Weights of a small transformer language model.
Size: 8 layers, 8 heads of 64, MLP 1024 SwiGLU, vocabulary 8192.
Each number is 128 + 24 x the weight over its row's rms, rounded and kept within 0 to 255. Layers, rows and columns count from 0. Numbers have three digits each. The size before them is the row's rms in percent of the matrix's.

# q: layer 3 attention query, 512x512, rms 0.0457, rows 452-511, columns 96-127
# k: layer 3 attention key, 512x512, rms 0.0404, rows 452-511, columns 96-127
# v: layer 3 attention value, 512x512, rms 0.0427, rows 448-511, columns 96-127
# o: layer 3 attention output (transposed), 512x512, rms 0.0358, rows 448-511, columns 96-127
# gate: layer 3 MLP gate, 1024x512, rms 0.0452, rows 0-37, columns 96-127
# up: layer 3 MLP up, 1024x512, rms 0.0423, rows 0-36, columns 96-127
# down: layer 3 MLP down (transposed), 1024x512, rms 0.0416, rows 0-36, columns 96-127
q452 106:141110174181164122151120157134096102186104128146070126120159104153110175130133152131129126115121
k452 110:165135114132125134083107109108118118082121110145138108096143100109116126117142134143128135121126
q453 087:116110130064173145136129137119170115139128126147092135125146123132137086132103119127190060131153
k453 103:112158147129110113131111131178154117136128153140120149137149135131090113129138186114123095158141
q454 101:131141115165114159120146087109090124163100106107113114129160133137139126119130165113108127130160
k454 095:146150128126116147123118138104134114137150133144168122091113119096117131135111104126140155101091
q455 078:118130123164112146103151148157144115129156120098170143092092093159148122133127120121112165135078
k455 084:144106093121144142140127120137102115119115132177103129139102119123107144141146124131134156090131
q456 092:121101143108169134157105122121155134123103142130111103134098126113128131120110112117152115099147
k456 105:130122128134117146116151143132128129114160113122172134112167088161133094158150140160138136145128
q457 097:127159191095129129084179148117155109126097107087097105093166088194139064120134148146134092122127
k457 102:103166143146128122139125126171118117168112164144096118159146139134133145153144133113107110167145
q458 106:113144095142120136131145144107111125141115132117116141150112130116122128126153100103179138132185
k458 107:138116129122132123132159123152145129117123105148161138118077129126155112085109115119137144099124
q459 086:160149116158083094125138152139117141127092107162154127159086154132151113144127143149132154127123
k459 090:134112133125146145106128122126129114096131125171129129118123087136124135117121122135122147091102
q460 090:133126124083149143138090114134136111138128119116128175138115110163104107131104120167111127100102
k460 090:112129084151110097123130134130120110112127152131111146140124128102158107134126130144135114165128
q461 084:153135109131135133129157161158145118103126130113111115151132115129146109129126169103110116133150
k461 086:141133152130129153117126135133127122114124124146136135098149098164070128102112122182125125112119
q462 091:088110159187167120195087093123127145145133133143127107089141150116120141136105157135105090105108
k462 095:103120131138102099114112155144093146138104170127101124122141112094092121135139131146134098176145
q463 083:112067149104127110159099123122185090158121110145100139129149133090070148101115125113168097112126
k463 092:094127139162087094135122125131097124135094161175106137163125154132141117123143130136127100147143
q464 102:107160147124116108128176202110148131116108160170173144093147122125143118171140133141135120153159
k464 109:094097165134135137130065055179133177161136096109109132097119118118114152112123170089095132126119
q465 080:154197120099112144068175186147137116141112078075159133128108106164166121122141140122120156161108
k465 086:165136132115165170128128122106151125133135137151132124150132125143090125132131120126133151102113
q466 078:127102121128135116136106133113132142168118140124144118144122125105122113107112108138144117114170
k466 088:095132132115112113119113116151106136125121143125130116126118144126143122137151130145103093131127
q467 088:115114123145108071156148094139118155124129150174120116158115144128126158125135133164109150101105
k467 091:139112104139144124123159130090124113090116126108143154127125094133081118094101131117112147102130
q468 103:144122116139116113121123111111148137081162134141095140126086164172117123152175160127130133132109
k468 098:111137145138124125113130133119145122121105128097136140146143127090149097117127137142130123133125
q469 090:136114126116149164102179124120136159127092098102148154139122107118106168143141141116111097137146
k469 094:195137079132144112129124128097157073090123146145141141146099129141111139108125122109123161121133
q470 100:091101135139138125112174109143119141139122108089104145119117122155147104083140153098113114167121
k470 102:129167137104124136139109094116096116138104138144107094161152187122140124134137116162120111125126
q471 105:149147097127153180136105109155129134140089143124127095153149108116106112121124141130139092144154
k471 107:150154111154128122126156132153142105135141126139145114109166103114105138106106155088134126116131
q472 105:113119147122143142135101068110131139124149153106128098109154099193148082123142101152140120147143
k472 106:082142146120137175137128139160104128187112146114069120125118134099114126133141149133144124132122
q473 078:128072128155158152152037125142113132170162135136103092098143114099133126126128076115174057108132
k473 091:109157135124101103140123137120123128123113123131124143153114142136125121130143145127122099152142
q474 096:093100147084133164137129146127141135109184110141193115121122107153104158159140115135115075129117
k474 092:125121123142120099122126134114144131164112121097088156153128112134117106143121143106136111141136
q475 095:117141111086137157101152161145090081143118149136152132157136097141131133102149164100110143165113
k475 097:153131113124160163143133135108138128142123131128136138111131121116097130110122117142097143082131
q476 105:115096156145098121106106095137129124106121124145109137160077167130146118136139141112094144119084
k476 110:160111108120126071111121115108097132121110158153142144145105120136108133120144104192126139120116
q477 098:156111164118121112105140138131133159151110133138156151103129109072091124096090121079088098142095
k477 095:138122146120129150147120109119133118140122155128157140113155134138126156084131124100118111115144
q478 082:165089133119154100153102118109135131139158195129108130118161148125119120113092118158101119103133
k478 088:094145137141114130139106148156124144132136093105101118156111154134159132132154099111144093155128
q479 084:105141111151072144170164119118131131124144131110164121144076170148114103116145130173139186139149
k479 090:148101120111149157118156125098106140126112106135121123105130120123089135138106124097124165071115
q480 100:144118121142136142182072114141093141153157160171112099136157128117090164139139120145109125125073
k480 094:124112108104107134136127127087140131146118126099143134112113119120115138112112147125103115112133
q481 098:165141118118106128122140191127131108140154153167201142156126134111114110132154103153136127163092
k481 100:101113130131124142131123105132136126151122123150090130148089130120148121122112130086101113102115
q482 097:115123152106108118109147122151113111136094109116165114134140121140122108101146127118139110150123
k482 100:184144106140144180145126116140119102142121122171102116146137090113112182124105158144081140088113
q483 106:151141078163123154140101129113114133088163164123115113127122115144174111111160102102171156149151
k483 102:109130150124134155134145103120148139144133123114117117127109162152169122156143141164138129129140
q484 100:164126126074142148079158125097149121111125141133129143170090143144138121142116141105118132154136
k484 096:141179097134153121174141091151165099143115106098116118166119134146184120108118133114154131138125
q485 097:131155095098114164109090112140105172132150150142120129128118172154124126149177103114137113124137
k485 098:100151108158116104109152112122133122136130149086105132097117093101136100120106122137122123119127
q486 106:081109148179136132181093115150083190143153132137051143084139167162147139107143132151092137124085
k486 108:116112135086129146100115110074095123103147120090151116087148144061125159132130147147116128137142
q487 086:158139114109146092080151144157139150128134107102106137160126091120167104136083139096103118125128
k487 088:113157138140123144132099141151166099124118160147140131148120157160158132141178109163167104181146
q488 094:155191139149114114133179154097110141136120142132173113133098138141150109157149105134108172145130
k488 101:141087133104157145114145116131150152138125083069145116094152125136128100079137137103119128093111
q489 087:117183132135135112099148133130091174110142116103114119133128147163164080125148112123099182171115
k489 091:138116137119155171133139106121147092118151114120141111086138116135135132135125150114117158111124
q490 101:165174120151121078097136109162137183109141114096149135077113138176156072119121101193127147148104
k490 099:077139151103141162125125123133123117162133157130130104156138122106123140155143153087153150108128
q491 084:138132115136122132112105157122138111134122112099112119091122123144136123128134133106166150119116
k491 090:135144137121146136126139142137125121119125100146129114132122133133165090131164098184114120158133
q492 111:130127124125137145127182132130126125152114118127116131170124101112109140123130095081147097122176
k492 108:143125108148110117144117118148137121102119164161108141131108129168101162118110144154124155096136
q493 091:149187129153141152119147154141133082126132131158113114134132094154171119104122106104140148140126
k493 092:144105151124136167107145111143143129108167100121184127106144111119114119119120140118104133117130
q494 102:121121108146190137118163139105107126113093155127097141109116124126144126123132117096136132120155
k494 111:161121152123134171108137102157139139154162120108144114131152118123177124138126104155128134155132
q495 101:161134110087158133090132150143110111155138131142160078161150115147120120134109076118109131122118
k495 102:162120089145112128143127135109093096116146114160120130152129115113147161146110169143124144116138
q496 085:167121136119133151080123096117148110110165157093138139162085125118121119119122114100113125128130
k496 090:111148123134107119142110121115120117163110132142110136150136128131164125139155085111147118136129
q497 088:116129086157126079116128137175113188106114141110126109082144094156120118136145120134122185147115
k497 093:123117125118125126132139135125163149147127129103128131108112124122117143098125129110119145101144
q498 109:110120142108127151107113148147126098151104096109148130153129102098108148134099103091151102096133
k498 106:141125081157126105124128143121117113126140118185127143115109149127127130111142109109143149118117
q499 102:172123114139082127142120127110136114114113130135132093157127089133146101134140106143111123155116
k499 100:107125145114140168125146132120137139127151110114145141145127124113122122110111141152116093112146
q500 101:146168129102102134183132134139141119122156134168128131145144156143134119155135143148146124125124
k500 100:071098150131137150123107127095108131130143142106116146132127119124099124115095127134096111135132
q501 104:146119174109086091120129136131131156132156125128115114138124108173161114112155105127146138142111
k501 108:105107125123119136144119114076119108133130116121110136139101148125093145165152161143128143108132
q502 102:105170103112108160126179171139095160125147105155122125129121164128140160153151095163104118129164
k502 102:141067107134126113096144089122158121123113092100148154116157112170114118151106144113106137112099
q503 095:165152102136066134114176104116127142117140141110152119143106140122150108146159155097133143150163
k503 095:096156142128117113141137113110141149116105134118110095145139116156128107105132118142133119118136
q504 103:136112092108127119102144164127091165122151138123162098133131133122129085139148079117090148127130
k504 107:162126154124145160125105148131111131111135076145112115150130171141136170106145136135149097119129
q505 096:109107101086112176155103101140138102140176094104131131147127101205139101107130116159171143118165
k505 098:068147135118133126123121140121113130147130141118111118134156150117140091139135169117129126134147
q506 089:152188131039123159093172148138151135123152158121166148151121098135145112135108152099071141143110
k506 087:138118117137138127135114125130123092119140153140108158133107103168109132112132114140153139090116
q507 093:122110115143180160146102137118132159109151145132093127128123102137146148133096119124122113111130
k507 091:148116132127116089109115165145114137130133104118149133113103166135143113135138113134153119148155
q508 090:137119174088179095102128101119152153084137139121146139114129124141114084142102060085101147117133
k508 097:142120122135121153114139109136145133141135114124109122179112122129186147108148108159154101167152
q509 093:109120126107152159101131114121145113116138114114140144144075152153150111160180119113121114127124
k509 098:139109158142141131130129153101133124152138099143118117142146119137194092162125133159155128152114
q510 105:110104078098117146129103173159129127101109104124146140101123084148098122096137103163159145086129
k510 106:123094130138138141097189122123120138097160100114153131116133125146112112125111141115129126121121
q511 093:118113111109138152115134127109143168147126145141173096118114105108105109098074113127102132119122
k511 094:141112123114125137141118125120119145123151146116101140137130143135102148125129140113118123150126
v448 086:091119162111092113150132107143080128148125135141134145116073142122133171140113134144175122161156
o448 096:158140124137132094092126156118109149134091146097131138140112090138121123157150105135137136155105
v449 089:138130146156130161141141120153172147117118120151145109111147134118130111074123093110130147115112
o449 085:150159115075138101103106118137076120147107173151119111149156136136139167150093140158132138120163
v450 103:118121136141131094117103095132114169096153124104163093104152142124160115123088161148156130118135
o450 096:166107145132166115152081103138108136107118082116119153126113113124140115102166156145108117137125
v451 088:096100142095123149108130124150109157108124113078083124101171106105118151172125200112108138087153
o451 089:178124163112115158121160093159132096127145134120110131156102140089086152111117135077087112132116
v452 099:122126171142129143117096140089170111124100126148163159113117083130106148134097178112110129157127
o452 099:128138155147136181074171138187129102071152134078099140148125120110119132121135113089139126153136
v453 094:148103146109110108152120128147111169120196139166112100145114147130126118116148132139115144146144
o453 097:160150133110143180100142173141120114137040128112138134148147137146147123152149124095112116129116
v454 098:161116131185111092149126136137150124091098116147056115115159117115127099082107133093099118132147
o454 091:159124118107169163131123148142123137163160134129167166132088173136152076190104086134131131138147
v455 089:112133144096121148165117153134121142119110121178117167136131151104136130130141173128148105127156
o455 090:139093149109115128090127103097102153130101128106124111153093150135129111147105130103141140153105
v456 087:106175128164130079106114122087151154140119144123062125129114140112112110115132156129115133100135
o456 087:142102137102135162178133198127133082110149165141143099163127166133134130120097111107135142124130
v457 077:110138143146106144162137126127112129146103108141128130139147095115119157093142130144135147121120
o457 078:157156134109151075098092106178117161157151135140139151132133124144115146141103112160113157153137
v458 095:127111138127130158117104126181115149146098127122113142116155114174137163125133137125108128178119
o458 097:151173107142158064126085076151147119138198109147125115112100112081117145104123133153127136146150
v459 091:134113105147164107120137098132122101135134109128124172164109155123122161135109144124086133102127
o459 095:136134073100135132180130125151148163101167132116162111103135126120123143130118130179137117104164
v460 093:136137135127142083078130176124128098139097126099106155108115100120111152170137125106126111121112
o460 096:072136144162122145187130074121154102106139135129108135105131107091107147108135147103160092109131
v461 085:107149103097078120167155126102058166137116068136173084133081122148122137149107129185095139124144
o461 093:160153148152113202067092111151148092135169142124120167124155131151156102131139106106116154125130
v462 096:149123123126151090151125132102070146120146122156113179196137123098139165121122123174147106167129
o462 094:089129082130081165142137077101161124082092148110133135079153130126106100100139138097145102131098
v463 088:142161150112124090127101133131167137183074126149092181103143135159116174139130147157108105141136
o463 085:155180114082146138145135102156100104134166160125118108156109120098131147135104161114135108153133
v464 078:142108127124143127139130170134109094114088124125140081169148095112134108154102100102164125096114
o464 085:120095164166119127118165148103153150116118095119130123107107156135117087100133151132114117138118
v465 093:102132179092119167138134106175170155123134103125166127129123090157130149118127139146123143124136
o465 092:117129136128139096036087122107106160117108141114140141134114090126121118122119151156100138134118
v466 095:119138072134136120184133148166155129077076124148131160148119160117143126125138156145124109088132
o466 097:090117158097148113127115104080076201143114139141136109126100110177147139134122163131131103119126
v467 090:134145144114105107137168107128090157112148132150109105166090154129145152105136108140130134132150
o467 086:094163122116098111105129072117156121125120116124122153094181090130123116139142105120105116111103
v468 104:135117093130105143139164134161064117137097128125163158137108116134145167122099091163141134123130
o468 098:106122183145125123133158080113176100116101121117114136091134085121100096125154148150131134096152
v469 098:108098156134114109091132108125174115148119122053107108076107120186096092113142179120112133125099
o469 093:186119143151135168130115163139123105114129154116134099180112112101096159146119159163119117111170
v470 091:155090164089129094110127131183109175131140133099129143098057136127117144166155106151144134144138
o470 088:126179101178114154110096093136117087101136142125143132091142076109152130109137157130105128132126
v471 093:176115119097135080147099125166139155103122070131068091131114080137151101108113133115126141128119
o471 093:166137140168120180108097123141103118111120116140150145098153146133153118092124137133116153134121
v472 100:188143121131132065097107132137154112119097158157055157192137130120123128136135166097113126109130
o472 099:105141152107139157145160162095098127081157122133161059111110132095160180131109096072116131134137
v473 096:143099112168124141127127141099170115123145147122097075135138149143136118083100094111180115150143
o473 095:108109177155140108170158128100090091160095094116123150120082106118107096179168128132134138129129
v474 091:146112080153164142095126159127155067102122112135110114127118101118125149120132104106102111091068
o474 101:107110139149130115164155124100112171114132093135146132122122155137100119135117153145127128108110
v475 095:134140108111130090107152137145109121128083155112146157143145124084140146162144093133145145102118
o475 093:141115143102128162112152098089144091108144119122129081149105149117094124105123161071135126119136
v476 083:092079087120125183106161139098109080123134131088135148112085147136100135157127124135119116113131
o476 082:077110158170128092171159086119145130126102123124113130120118070135089109134161127167170125099157
v477 105:152125110096120085129098150163170128091100114088087128117105109223122134144166151112112125139133
o477 102:112147145188145185150143111103095078129137107109116119105112087091133097100143144078149122129144
v478 103:131135095135107171128152087106131107141154132117121140148096138123130132123119215085088106126149
o478 103:117110142135118121115164107163101179118108119121132133113109102149079132145151084170118122128138
v479 084:126107149116101092167093150167089114108121118125147141078117134169115113138099101121156140155147
o479 087:182154103119116193093138162128140080112131132116099139158124136111143082119154113088129142152126
v480 091:141129151145114168111126080107171109131171144128131122144129130115118109152103147137143128111116
o480 089:093096136134142070122108113093124129105128107144142084114121105136132169132150122162102113133155
v481 087:138109117175186161110127097117193062131124139133124158171131127110101118127105117126095130060071
o481 099:113110094135131056162109134101089209105153096153152104089128135129127160103103129183107119112135
v482 097:122117168079144148122118155120165096194132077141132143126166103131147101143122113129094145133091
o482 098:122150068151115107122101052120119188147137127125120125127126126134111170120100207166112118158137
v483 094:158113097157109072107136079099089115128100150110145149119116132112122132099106114097152155135131
o483 094:161144151117124148150108138147114105141167118144135106103151111144108177131137138129083160119146
v484 087:107151137100135143076125107120115059070138132126086126107120128114121085140089188146119128134132
o484 078:182109120103140082134094175117119178159150104153157127169098125133116122134163115157141150114135
v485 097:107141134145121102156094083083133152171118139104116137125154141086139093123091166059086132112152
o485 099:178106119120124137126170135157108119148118125126141123113093145142116103157152122151136106167140
v486 086:105112117092106160121130104131142111145142162111156132143099122145133128145157114113164121087113
o486 089:120110124153106080144140106085097117105122134129121107082122117114093175109171156125148128106097
v487 096:132153173089109114151126104089129149129146144161141132145088189042127096134057102161092116115156
o487 095:099135135127100190105147122142128091104134134090144159115154120149134128140158139097120105120102
v488 101:114117120172134170107167145143095091122106127116143139159157118144117112080116128139153126104117
o488 098:084117154140146081135130131115152154109149105155124123124136124129125129113103077159126147068147
v489 093:134104108177191092103111114130176110144147143144107136099148110114103141156161130132083130093094
o489 101:112126094155154099183131126126113154132127095129144146118111138093133130119124124160152079121156
v490 081:158130096116104093083127160164055136094129127106142119086146147177133124119123106133132111178158
o490 082:128183106121143166168153056163144091148128108140123153112117120159125091144156132089102124131103
v491 094:128142158139130122141122145115129099130129124121129064136163083176123106112098158098161095155138
o491 095:110132099204093140095118121141154142124158133087122140102106117147108101104124107154112131113117
v492 100:108128163083118171160121115143134180116156102138108124126125134148161118149160140146172138107136
o492 101:134111136113109077132090088112111082126112166151120107126144099129118147116140148117119153142124
v493 090:145086125117127094098117137102088076102175161119124118124133104093157142105158116108151137147154
o493 093:120101143117135146160171112143109160141083114141153149110123132123109128152148150100111135127104
v494 089:144116124145134134135147137104133082123180137142144160160119150133112094111116138139099111150133
o494 092:077131070152132101152111103172125207152105108120131146094125104144102150144136126211121091116136
v495 096:164107127153108132121130089144110118130085121133102113083108090124108130114138149102136134117138
o495 098:176142110111108132142104162148152112106179121144183151128150161096144105120123113134128144102151
v496 102:158126137142115144127124144176175073133138108137148112121083130151143122131142085097164123115074
o496 106:112132121152125096143140133096114161106126114126135139100119123153120116116139184161097137116128
v497 080:117111111118128132150128106100056139176179120112169149118119145103125141080117122110126130119104
o497 084:132132110168110123126129118109134151114080095120136107098131109179103082151133124178104136121134
v498 093:134158131119128176157157152117136128113103117182114103147093127104130067103085084146157119112126
o498 088:078104161139091124092147136106127126124125134115152138150131146139160120157129133126127149133123
v499 098:127142126106137117091116172143115112135094143131086155078127152142105135156126148110106111155122
o499 094:119126122143140148145138102197149090127143152115114104156118137140114118147141117145186096139127
v500 089:121164101114150152087112141124098080159137158126118105151132068103132118132164151116164146138099
o500 090:156097119124131058131115113088109197083070128140142122133135153139117160122113117127145131137102
v501 090:130125112157127127146095070115125128133133142107114158132127138138123211108139098123131140132097
o501 093:166144140135145110120134161109104124090146101142144106102097105076137097134142126127105142133145
v502 089:133104111132111150128151139150092120104139132102155132146156115171127167119130144107126109119112
o502 090:125133123164129103124159185123137106124143106125138139104111110119114106141134070145121151128139
v503 083:164125159078143112120142142103176171116139128134129150133119156124163111149127137179099149113135
o503 090:068109116104139179129140087150105114148110159110121111144144092134122174138122138109124114134127
v504 097:175113137140129115059131160147131098148123129099146122108126102162122143110141159126114125157105
o504 096:090160173144127194171125111136146092130120130124092124129141109112114145131141168106110099107156
v505 097:102103131075122105119139162100108166136168145117108169152134103141131095132116098146128134138108
o505 094:147115143152125161079136150139168122141098129117091115146116142132094129141116108131131142158103
v506 086:124144140160154093072133118116132118138141133075116076140141122121126134129129121126120114106097
o506 092:064102117145147135195136109117140129121139112145123129115148096116135134096146118150135103109137
v507 084:140139117091146133094113163181109108136092156138141149185127094114133138169151119092108123109104
o507 092:086103142137112122124125107083132157097126131128125104091118125132109120110123168114101117121119
v508 085:143145120154129130132158130147108120094134115143132129164164122136148143098075097162123113105101
o508 087:099131099109103081140092110116147156153145111164147109101159110160121156118107140187153116095158
v509 094:141097110149115157129094122098101119129132122125139075138158121123119147097083118129104110150082
o509 095:132152156164129106120131137141145108121181088144130161069100132127102085124138130150144166113122
v510 082:136107127128131158156115130120126090132122140150113125146123107125158136113130116132125129135070
o510 092:147141116122108126110133140108108188116140115130151127109126156154135121146106159144076147126094
v511 092:131134120192156137150100103131158109107126158140064160105149103137123101090128121087088137091115
o511 096:135114132088140107132175199119110166113129098144153094134115160101156158141106116139112130132146
gate0 099:125134143140101123112129155165120142146090126114160123134145106125114119113138109074158125137125
up0 098:146097108116114119133100115136117153125140093100138138146111105121117107104136128134126128120148
down0 099:138133118171155120092115135136108157116149149106110081173134093114107132146132139145117076155117
gate1 094:131137125118146069118153101108110173116094100103133127117159104091069142123177113149117126136130
up1 097:114103086113120136107094128129169161188117121083142119119120135098149119113125134133129112153173
down1 099:131136084157136114146124137132087133122109100119076131159155118141124135140142133143119083137131
gate2 101:097112112153123167161097097151155057102097167127123109105119127092118121132131140115124126118137
up2 102:133122095123168138129163106082127116156105100104135136057117098105106115115123111136128152099138
down2 104:150131162164137101112054115153128143133160130141131154102118137124103100108134144196132124087104
gate3 103:101118109090142162114099120167157127124149112074176172129129124099127141089121108112156132108139
up3 102:127083110116152151131072104134136121146127179154092102146089103100120163144114112125108137122138
down3 101:173113060169125119112151121097091120140143131114135189124097090112140125130120130098081140118164
gate4 094:184086139127137114126089142110142160152114112110096156152110119107099129114132151143148114092128
up4 100:099128159146108124111098104099191155126116149157074179119152096105073158135110160122145136130134
down4 099:131104125078152109158114114094119087120148183138121121165098146117110155116094068152145124108156
gate5 101:154132091132126109147117101133144114139099105110153108141171157062138176117126125081096127130129
up5 106:140150116134164127122095128143133119150116148102160130130064143132137147121166149128166133106064
down5 105:121144086138170098135119087157108137132129189108112117175132156160120120160152103123137091149163
gate6 097:133138134156126083120124119131168140148135134144122119096174106140147178164099115101170118134099
up6 100:139117114138120132111118129115108106115139132137103156180105098117125152148135140148127122143209
down6 101:141117082076109142108116117129117192124159160096102095156131128165149145141132089152115124118138
gate7 110:121138104146131137101096102129095106132110095116145121095141070127073161146132143124112142082170
up7 107:115129097179122162127122104136115139150199150146169130117092133145116135116103193066111139115114
down7 104:113163163105102128120096137132124135096146097145122117125129127077119102133108158144145142105120
gate8 103:126127126102115062137134091141088158158152142110114120113152116146097119113121145141137125122125
up8 101:105155113124131106087147126144100121126137135185141129152130095123081152116146086177098110160088
down8 099:152179093122141118200158146104142140120118092111187145107111143124151102132105143112124118109058
gate9 092:118124062132130141133111114081094144149126138169156131133128145110132150142145177125129055146098
up9 094:110143118131140122142069090119105120108108119121177126141137150137106115125134133138146144104127
down9 094:185124131157126116124124132121106128050113134112128116131153120108109125160130134129117105080145
gate10 095:161138135103104167136151161106169107109152124117148121136112153142165093124118110133131110149122
up10 100:138107107102120137115125123130104139147074117157113104125150108115135121119135165138128131126135
down10 103:136084136138155111136129111154114114126140078159123123084071116165136134144132149139142145110134
gate11 098:088164155082085140158138146108127096107124132164120104169148119098131104151112107098120114112174
up11 101:118157142130121156114150120145121139090061119155157142117145132098120141159143118094124144131151
down11 103:141126133138124072115136101144139158089122133118145147118161143139104155116125093135141139105104
gate12 093:171175145112122135131076151139139123151165138067134110157114121160136121146135130142112146106165
up12 096:110097107132170108118150110065130159127084097137097099110170153114134117122109148101103098106129
down12 098:112183155090119162123131084124116087127135110137126135169158120072147140146137101109148137105109
gate13 098:131137125120105153081115117154161129155144157092137135106095110131135136147118106102125127128109
up13 100:157109145104157163097131113140142107129140155092141119136124118132108135091165115117143123118111
down13 099:118145102116112124114125161123131115125107180158098107132100129128142119153136098117122100101110
gate14 096:066128181116098138157164082079128092098143147136102135073123127137128107157153144158119134116165
up14 103:127137091116121131133144129122133138093101107126134174155113175078126148129137137126136110147133
down14 102:132118121154108126187125146163133121149106168152137173163127072136102140144152103099116144077121
gate15 092:128152102173107101093116124143128111162131133124090142081129127157152157117131137056127136123158
up15 098:138149141125115166152139155144127154139126117137156126125135154115141130121168076112171107139114
down15 099:108151078078109102150145116141125156094191106127139095115146142130137123127110129131115141119130
gate16 097:106109134138112139142121095108173074068115154141148145093140134122139142116117124116121069166139
up16 094:125117129117118134113105126153131126121141149107163157132142116171140110116144104127184102127127
down16 099:144079144164118119104145129136149126134137137094138146177117101116115095113084156136120158132143
gate17 102:130166098111090125061133135132076127088140118105129081089147162136122152119108113102090111101134
up17 103:155163110162164179130154181137174108146146108095137161084112124164126136130152123144162149121149
down17 101:113119171103125147118144130119140099124148143111134107137126089102114162105120089134153161142128
gate18 101:171134083112125121107099156134145141137140117102134168147120107152136136124074093138095100101143
up18 102:183128163162119111100134147139129116095122134093136147159085116119107119131161109141132114136118
down18 104:125079130111168120123150149117102154135167084159136139162086148153141140115145140151096113152157
gate19 097:164119107120130137127117112173067125124100180049095100107144140099138124114155122146121126084107
up19 093:124154101134107182153094142082152137121145132134079133207086133121167170114101127149130165123133
down19 095:157124140125123099122141076138157135132116148100123163096121142146126107115162108136123147143120
gate20 098:106173142109064112187095136135112109107110164121111104135143113100120106122093122128183114095119
up20 097:100094147147165104089142130109149161122139140147092137144116102158116129105140118142128134130111
down20 098:133129137129109124155145143116159166113128121146160136120094134150128131103166108116109139144088
gate21 101:121126093110125099134103083155115081119153121119153104157107122110058133095140074109119159138146
up21 102:094110156099121158173126114112143111135118084139100139150124041119101125123123121096159162129136
down21 102:115112105107127117093118160146135114193142107125127081126170146185120126142126098160077115148115
gate22 104:120120109138144149093133143153102129105096128135127140108120119155115094115079155161043117104150
up22 107:134148101089148120175115110159135119144142107128106115129103154153154126144105132122092115140150
down22 106:116145135189119087131110144135132161168102112124117140108164134157114174162162098177127164116116
gate23 099:134127151149141160136135120124112101154111106129143101143165095124163096144124113153168110104115
up23 097:140122109143086120136132156115115132151124117124152161126168110099128084166106159094140117118120
down23 098:118090072157096129156118145117090144108158134144160121129167119160104103157183130167145143090155
gate24 095:149112132129085093107129138154124126170122102126133127168108115100085168130153148129108121121149
up24 101:134138130112115104136154107114073147163116130100150105137097133164169136150097107116121149150126
down24 102:115122117182101126133162149122184167124079121150142154078146123104115164125114099085113156110115
gate25 105:112123157124109107154112141105070161160114155122132142121126124100098138142046140133148085128151
up25 106:180133122121105166141108123150147128122173153135154099155158113137126138135093150156121152143118
down25 105:133084092141120191135162157151123127112107132128134077126121139159152111147110193150137101138077
gate26 101:113111151137177085124181107099090156115102145129124100124137118101137167169113146114144130119131
up26 100:108175143160150063106114109121139136159172124137098137154105084085126109147117138156122128125162
down26 101:111102145116160108109127120118110134164131181124119086158151181108116131129084132135154114143148
gate27 098:158143112115095126118138124102126151169110104101147100121102126145099131111143156157092110131131
up27 098:120151139129125106167171152132112101120131134121076165153117095117134111132138150159113114128107
down27 098:120142107103147088172099149161137194112113162142167163081160144182136136102142131151115122190172
gate28 096:125151150090157117157121191077122166154191146116133141104119091111109110123124107090114120101144
up28 099:126211147091132097162149141095177150099096148137157104128160144115133198135150119128137166125161
down28 101:117142103134115123130127148123075161126157097152092111141133080116193144149126133136121125113156
gate29 094:106120134119062145121185119134107116154114124098115138105143117141148113164100117139165128119128
up29 099:078140108099143121155110090142113154139103116145119119097169102150123135106122160144142145140086
down29 101:173074077131166141139076158124134123109144153152089112104113122116127156149113147069089111112150
gate30 112:109148103152148143115077165151134141144133106121168090093136101102148095105080103104135104104143
up30 103:134183144136108124138164143104152151121109102158186144153148088159173137135106129153166146118129
down30 103:143137167084126109138133122107143124126127111154150127146140118115131144175119161169135119142092
gate31 095:112125091111149117117126095151119141131110140132168135153110151128123126124120123100091081131130
up31 092:101074146088112118107155139129128127126120123101112141123118107154100085146142109116117040162135
down31 084:101086128125124126129161123117152102130071140132167143129135153124137125124138103108149116144140
gate32 091:134132093133110124143122110127159122160107154135111075130106142146140168126128120069119140094116
up32 097:097104126112151114127116124134141134136164161093135109133136124124169132087125100138111147131105
down32 096:134125138141145112111171176104103105133094115150094122128136136133134104072108127128136128134094
gate33 105:128103074134168130123154135139171110105116166108161110138142109078120093113135102151135125124127
up33 102:072137161131116155154144162140110123137102093085112076127108146149125114158134116106156101122151
down33 103:125097142118110090142132123129113120116123162123168098133115138098130185121126129103141119145167
gate34 102:139141114124137153123131059110099094112146142113136129153090174089104118130127112114098101100129
up34 104:085125144150112157136144108101100063125099156141134122102129113117103098145147122060152089103168
down34 098:147158121094137147146137160153088124134101062139115169111152131123139107103121100123102103116161
gate35 104:141124134092148127138139159164133095097139141142118143166128139107136089108111134109131161080138
up35 101:118115140131082094145142112122139134143145086148109113146120109130107129137142138149113112135114
down35 101:161136085159112129138102095116161139137124161139132083063120136151137147090149150119123090160150
gate36 099:116115135160120071153141122111135103183085139122118150188175159117150146155128099125108125122138
up36 101:139098134119097125124119122155093121142099122102101103135151088121105134097176133105135126101164
down36 099:098125111140127128134096076168125130119104133150144150144149139129132147120114135140138139159111
gate37 098:132113124145140104105078166127138121139085143133126133181147096102125121136129119145156112127139